Part of a small language model's weights: 6.74M parameters, a variant of SOAP for these matrices.
Each number is 128 + 24 x the weight over its row's rms, rounded and kept within 0 to 255. Layers, rows and columns count from 0. The size above them is the row's rms in percent of the matrix's.

# layer 6 attention value, 64x224, rms 0.134, rows 0-55, columns 56-111
size [ 94  99  99  99  97 102  97 105  97 104  96  99  97 103  96  99  99 101 101 102  94  95 100 107  97  98 104 101 106  99 103 107  96  99  99 104  99 100  99  98  94 100 101 100  98 102 102  96 103  97 103 101 103 104  98 103]
[[140 105 141 138 148 136 105 138 125 132 143 153 153 143 144  51 139 108 109 192 100  95 114  71 141 163 136 130 123 103 119 150 139 147 144 143 115 138 114 151 122 151 122 145 108 122 142 135 120 164 103 136 129 142 134 192]
 [ 81 143 171 116 183 127 123 142 150 177 119 144 150 130 115 102 107 150 173  98 120 115 134  86 143 143 136 101 156  98 192 141 181 143 103 113 129 128  93  83 122 168 100 135 143 154 154  72 115 146 131 133 157  99  91  84]
 [121 145 135 148 128 115 113  95 141 133 124 132 125 130 153 153 128 141 140  98 116 117 136 146 105 157 125  91 111 139 108  98 115  94 112 144 146 136  90 142 128 123  50  90 131 153 130 126 110 107 141 125 128 107 156 129]
 [136 105 125 102 128 150 140 107 113 128 100 143 127 106 159 103 171 133 133 130 138 149 122 116 132 137 153  78 146 135 144 158 156 126 115 141 165 111 121 135 154 108 126  95  96 112 104 109 100 134 126 128  95 129  95 113]
 [121  97 140 113 114 134 132 108  77 195 126 132 152  85 143 129 101 153 135 117 109 128  96 145 112 144 152 157 134 128 101 100 145 102 109 194 153 164 165 141 142 147 101 130 166 112 104 108 159 115 103 135 130 149 111 133]
 [107 158  87 141 107 179 135  74 114 152 142 101 108 139  91 143 141 169 134  77 135 143 147 132 148 129 131 146 136 136 120 168  91 146 172 145 113 146 126 145 103 124 155 123 174 105 149 140 118  93 111  95 137 160 133 119]
 [159 146  78 109 135 101 154 144 116 149 117 153 109 149  94 106 118 136 136 158 143 110 152 137 167 164 161 110  97 101 105 116 188 153 150 163 119 104 101 145 123 102 121  95 113 140 175 170 150 144 130 119 145 140 147 120]
 [121 111 112  74 154 185 105 145  90 125  89 129 122 107  96 120 104 141 153 193 134 176  93 108 104  61 129 102 143 146 124 112 131 129 126 117 158  92 100  98  68 124 132  84 139 132 144 103 127  99 149 132 110 141 130 113]
 [115 177 145 170  88 155 118 104 118 107 117 161 128 166 111  72 111 143 123 143 174 171  73 126 114 153 149 130 108  87 132 156 131 130 146  79 118 102  96  97 127 147 132 138 143  99 117 120 133 122 146 132 108 111 129 149]
 [102 151  97 125 141 186 151 114  64 131 117 128 139 120 107 140  96 108 137 141 133  87 123 145 151 131 114 115 132 118 149  82 103  94 121 137  98 153 119 147 124 124 112 162 135 137  99 121 125 145 129 112 137 137 120 116]
 [143 146 139  97 190 157 135 139 126 119 104 151 152  96  88 121  83 160 131 177 191 148 135 174 125 150 137 113 155 112  93 172 146 133 159 138 155 144 149 108 104 151 125 157 151 114 170 118 151 149 133  99 166 156 147 129]
 [172 149  97 142 145 125 162 179 159 131 103 148 139 114 148 103 143 125 138  94 119 157 161 175 178  97 145 151 133 134 163 139 140 132 111 129 134 116 138 181 122 142  92 122  99 130 168 112 139  86 132 132  96 147 144 141]
 [118 125  87 119 117 143 134 125 146 112 157 105 137 166  86 104 149 165 170  89 107  93 116 157  81 105 153 114 126 159 105 146 164 156 128 126 178 152 115 166 109 133 139  92 154 120  89 130 110 123 144 110 101 105 144 124]
 [189 107 114 142 126 168 117 120 124 126 110  83 158 136 109 112  95 110 122 113 111 127 112 128 115 107 122 113 120  94 185  85 111  86 135 160 130 105  77 110  75  83 137 141 113 110 119 101 100 113 153 109 140 103 125 171]
 [ 93 100 176 100 158 104 150 101  94 132  87 146 165 144 126 150 127 145 132  95 150 173 125 143 162  94 136 144  46 146 131 134 179 122 121 149 118 144 134 140 104  95 128 122 125 115 131 113  88 178  99  76 128 110 148 127]
 [131 124  93 151 126 138 144  84 117 126 116 139 101 136  94 146 129 123 145 129  81 151 111 140 180 135 138 129 145 107  87 121 107 193 122 164 124 107 135 120 133  90 189 147 106 104 105 164 111 169  95 140 140 122 188 151]
 [154 124 124 133 170 141 100  94 113 103 129 166 127  71 131 102 142 156 134 107 148  86  90 112 135 167 134 104 132 137 101 135 107  90 125 161 114 111 143 130 124 193 116 163 165 120 157 112 122 107 111 105 146 146 186 124]
 [144 157 111 169 101 130 140 106 108 100 123 156 110 126  96 136  99 118 145 143 113 133 146 115 123 114 120 133 106 153 152 160 130 110 135 148 154 153 170 137 119 126 148 147 134 130 106 152 112 139 111 124 130 140 111 116]
 [145 120  72  97 125 134 152 143 111 194 135 169 148 145 121  88 146 166 125 145  99  72  97 152 154 157  83 138 105 134 134 128 119 107 102  94 131 145 162 132 157  99  88 117 113 140 132 145  86  86 103 121  80 102 135 122]
 [128  66 124 112 135 160 133 138  76 110 148 141 121 180 167 185 129 103 107 116 107 141 118 129 166  86 122 102 147  92 143 130 140 106 121 138 101 154  99 100 184 112 113 142 154 121 207 150 109 119 154 138 100 131 120 159]
 [162 127 136 144 154 128 112 103 127 120 129 142 126 147 128 131 170 124 151  80 120 146  93 140 154 129 122  97 123 125 115 157 119  95 126 104 161 125 162 145 136 125 139 119 132 128 172 147  92  97  99  65 102 138 101 162]
 [126 167 140 118 118 109 139 113 117 103 159 131 138 139 111 140 112 120  96 135 112 101 159 146  96 132 143  97 134  86 138 127 110 122 142 131 121 117 145 129 163 147 156 158  75 152 145 145  98 115 122 119 139 119 136 156]
 [ 95 120 136 149 135  86 119 151 155 148 123 148 112 131 107 132 142  92 118 105  68 139 141 157 128  99  88 129 113 137 131 112 135 108 121 163 136 156 137 153 111 109 144 120  88 161 127 120 116 129 133 116 143 102 125 145]
 [132 123 100 138 137 132 102 160  92 112 147 114 134 111 103 179 135 112 123 137 171  92 115 117 183 118 154 126 128 138 101 119 149 112 121 114 174 135 151 167 137 106 132 116 143 142 148 126 127 137 123 158 157 170 165 130]
 [162 108 117 149 106 122 166 139 136  85 156 137 127 121 100 150 138 185 128 119  95 107 141 136  96  98 118 111 137 123 142 124 108 139 183 144 117 135 129 154 131 157 126 145 165 149 181 110 150 133 160 136 140 131 107 122]
 [126 123 161 102 142 153 174 115 146 142 105 167 117 112 110 128 133 132  94 138 122  89 147 180 160 122 165 171 122 113 131 122  96 110 152 101 128 136 112 152 127 124 121 112 139 121 106 146 116 146 128 155  79 141 140 105]
 [ 81 134 168 142 136 120 108 131 150 144  98  82 139 124 138 132 149 152 149 129 144 117 103 145 110 168 104 117  83 127 142 134 106 145 120 123 101 138 152 132 155  89 173 150 133 130  87 113  78 102 143 128  94 129 117  84]
 [140 112 152 167 110 116 142 137  95 132 103  93 119 101 157 143 142 117 123 132 143 126  97 106 120 126 119 131 126 124 178 104 122 122 142 143 140 122 123  98 131 175 135 124 128 137 135 130 123  90 140 148 170 114 144 102]
 [109  89 126 137 117 101 139 165 123 160 167 125 100 123 124 141 149 137 134 147 136  94 135 131 113 119 136 148 143 108 134 116  64 117 116 179 130 111  97 143 118 135  94 127  86 150 124 131 120 138 127 109 143 160 131 122]
 [119 118 125 138 142 116  95 112 157 138 109 143 111 101 149 118 174 121 114 181 121 139 109 154 175 117 129 171 165 112 145 127 147 157 131 116 114 129  99 149 101 135  58 131 120 160 137 139 105 132 132 145 161 108 130 119]
 [139 147 118 120 122  54 149 114 108 113 131 102  92 119  85  81 151 179 101 111 130 151  90 140 158 127  93 158 120 189 161 129 132  87 177 155 134 127 131 137 154 157 194 118 107 152 122 112 131  91 125 171 124 131 159 112]
 [142 124 162 120  85 121 134 130  88 134 197 178 116 119 114 106 102 123 169 181 152 176 154 101 120 114 108 130 124 109 142 116 138 165 144 144  75 122 148 146 133 127 123 134 129 165  94 147 129  49 109 103 140 123  94 107]
 [116 131 113 104 117  84 136 128 147 117  63 146 118 166 135 132 109 145 168 175  89 132 173 103 114  92 134 105 133 135  80 134 108 115 149 173 157 151 129 130 131 118 123 130 134 133 114 155 117  97 150 147 103 123  61 133]
 [ 89 102  71  97 137 115 103 154 130  97 130 164 160 131 158 136 123 159 174  74 153 152 123 139  64 131 153  82 134 101 107 117 136 128 108  91 107  91 138 139 130  96 154 163 109 119 120 146 116 158 117 124 117 129 107 125]
 [147  82 179 109 114 128 151 153  96 156 136 168 152 109 113 116  78 146 162 145 125 107  81 115 126 127 135 125 115 140 146 110 128 103 127 120 134 110 107 180 167 125 126 149 133  74  96 107 115 149 137 134 144  88 131 161]
 [104 150 128  58 116 109  84 168 171 109 118 141 120 139 105 142 123 185 117 131 155 141 122 115 108 128 118 143 110 131 126 126 114 170 102 115 152 152 153 123 129 112 101 127 183 143 123  75  86 121 146 121 129 135  84 174]
 [137 123 154 118 102 130 161 142 111 109 103 138 138 133 114  88 156 144 170 137 126 111  90 122 154 148 117 126 124 123 138 114 118 155 147  55 111 145 131 104 154 173  95 121 109 141 129 144 146  85 150 129 144 106 164 140]
 [114 106 101  79 120 121  90 124 125 140 159 133 137 143 125 128 136 138 137 150 119 115 139 110 120 108  86 106 114 145 132  88  96  72 150 111 117 135 154  95 123 171 160 151 128 136 138 153 126 176 117  78 130 133 181 122]
 [148  98 123 133 117 136  97 124 148 125 128 126 135 139 134 126 144 131 144 152 146 158 133 148 132 155 109 131  69 128 166 103  70 108 156 144 140 170 152  84 110 121 128 143 149 140  91 172 125 135 124 123 119 151  94 152]
 [ 76 142 111 151 124 155 139 128 113 111 142 156 160 202 111 132 138 138 116 132 132 151 149 105 135 115  73 166 160 108 133 148 135 101  96 130 153 126 106 149 115 125 122 147 149  93 109  87 169 116 116 116 109 132 125 146]
 [123 111 147 131  81  97 137 101 115 179 130 119 146 120  79 166 161 133 100  95 127 121 137 138 159 134 124 109  95  74 115 141 154 151 109 102 130  97 151 114 150 135 119 118 124 127 147 104 126 131 116 115 118 146 129 133]
 [149 167 141  92 169 142 120 125 117 136 104 114 155 171 119 141 125 144 146 148  97 138 134 128 158 128 144 176 134 124 125 152 132 131 105 113 135 126 120 116 130 126  92 131 189 131 140 106 117 137 153 151  97 148 116 118]
 [187 103 143  75 171 142 121  80 128 117 153 133 131 136 158 136 127 117 140 166 102  85 158 121 129 150 158 149 104 132 153 138 148 137 117 110 133 103  86 116 118 125 125 168 126 134 101  75 141 124  84  96 144 160 157 105]
 [129 122 137 121 108 111 168 113 122 119 141 126 137 144 131 157 134 154  76 125 101 140 115 100 132 140  98 113 118 119  96 148  81 139 135 121 143 137 143 108 103 144 158 125 170 135 162 148 130 147 115 125 166 163 141 151]
 [120 148 138 143 135 131 105 106 116 123 190 103 133 108 155 104 117 157 118 146 138 165 143 115 142 106 125 108 172 117 129 131  99 143 133 154 112 146 148 112 112 115  50 165 136 104 132 137 181 121 132  95 153 118 158 109]
 [149 149 126 129 133 154 130 129 150 132 111 140 120 126 118 134 133 164 118 134  96 127 158 151 126 157 160 127 109 148 144 137 138 129 110 110 108 119 109 103 152  63 132 116 110 167 126 123 122 154 164  91 140 130 159 142]
 [145  91 139 168 159 153  86 103 129  96 141 113  99 113 126 121 123 133 136 113 114 120  97 138 127 166 122 135 149 154 112  98 185 124 154 144  99 107 107 109 111 133 141 153  91 134  92 154 149 149 129 105 121 128 140 103]
 [ 84 127  88  90 166 121 164 119 159 117 144 111 109  97 112 126 132 148  90 127 108 116 104 117 127 156 138  98 103 148 127 128 152 113 158 143 154 143 119  91 144 141 111 186 102 114 149 147 171 117 140 181 136 138 122 103]
 [146 116 138 134 147 128 125 138 123 145 129 147 123 144 111 171 136 150 120 109 107 106 141 159 172 102 168 103 161 110 148 123  96 183 124  98 116 114 112 140 110 115  76 143 122 149 111 151 132 136 118 102 160  99  81 102]
 [146 136 121 151 131 158 128 161 107 120 144 121 108 119 110 156 139 139  96 134 115  96 149 104  87 107 120 125 201 144 152 117  96 172 122  98 103  68 157 128  90  98 129 144  90  96 123 105 111 118 121 146 136 108 117 158]
 [146 122 152 128  83  90 129  99 137  95 122  92 160 142 136 157 106 135 136 138 134 118  81 105 107 149  91 103 148 106 116 111 119 134 122 132 157  78 166 136 102 164 178 127 131 159 154 105 112 135 103 148 103 103 132 148]
 [156 118 127 151 128 113 104 131 145  99 150 142 116 130 123 130  99 136 105 136 150 142 147 116 159 146 116 117 142 129 169 130 113 125 155 140 139 137 128 141 137 135 147  81 152 126 138 129 163 120 118 120 103 149 121 162]
 [114 175 100  53 147 120 104 147 119  97 100 152 157 150 144 157 122 119 113 150 104 152  62  81 154 134  97 135 104 158 165 152 118 167 127 169 100 117 150 136 123 139 126 144 138  90 124 148 162 152  86 144 152 122 117 113]
 [136 110 157 140  88 122 112 119 156 115 131  77 131 151  94 145  94 122 135 116 151 145 101 135 117 106 127 106 136 164 152 169 135 143 142 125 136  58 106 115 117 156  78 103 136 119 110 146 150 144 114 120 112 128 136 155]
 [118 141 146 121 158 127 121 161 152 105 142 116 109 149 112 145 124  96  95 130 125 127 154 112 112 160  93 119 159 134 127 127 174 126 167 181 118 185 128 138  84 149 133 119 116 150 129 102  89  99  90 116 143 108 142 133]
 [118 112 136 144 161  67 126  98 115 109 118 121 138 171 116 101 133 117 105 157 136 158 137 135  86 142 122 188 122 117  80  92 138 128 121 126 164 133 148 146 140 130 140 116 149 110  82 118 149 132 144 133 138 110 162  91]]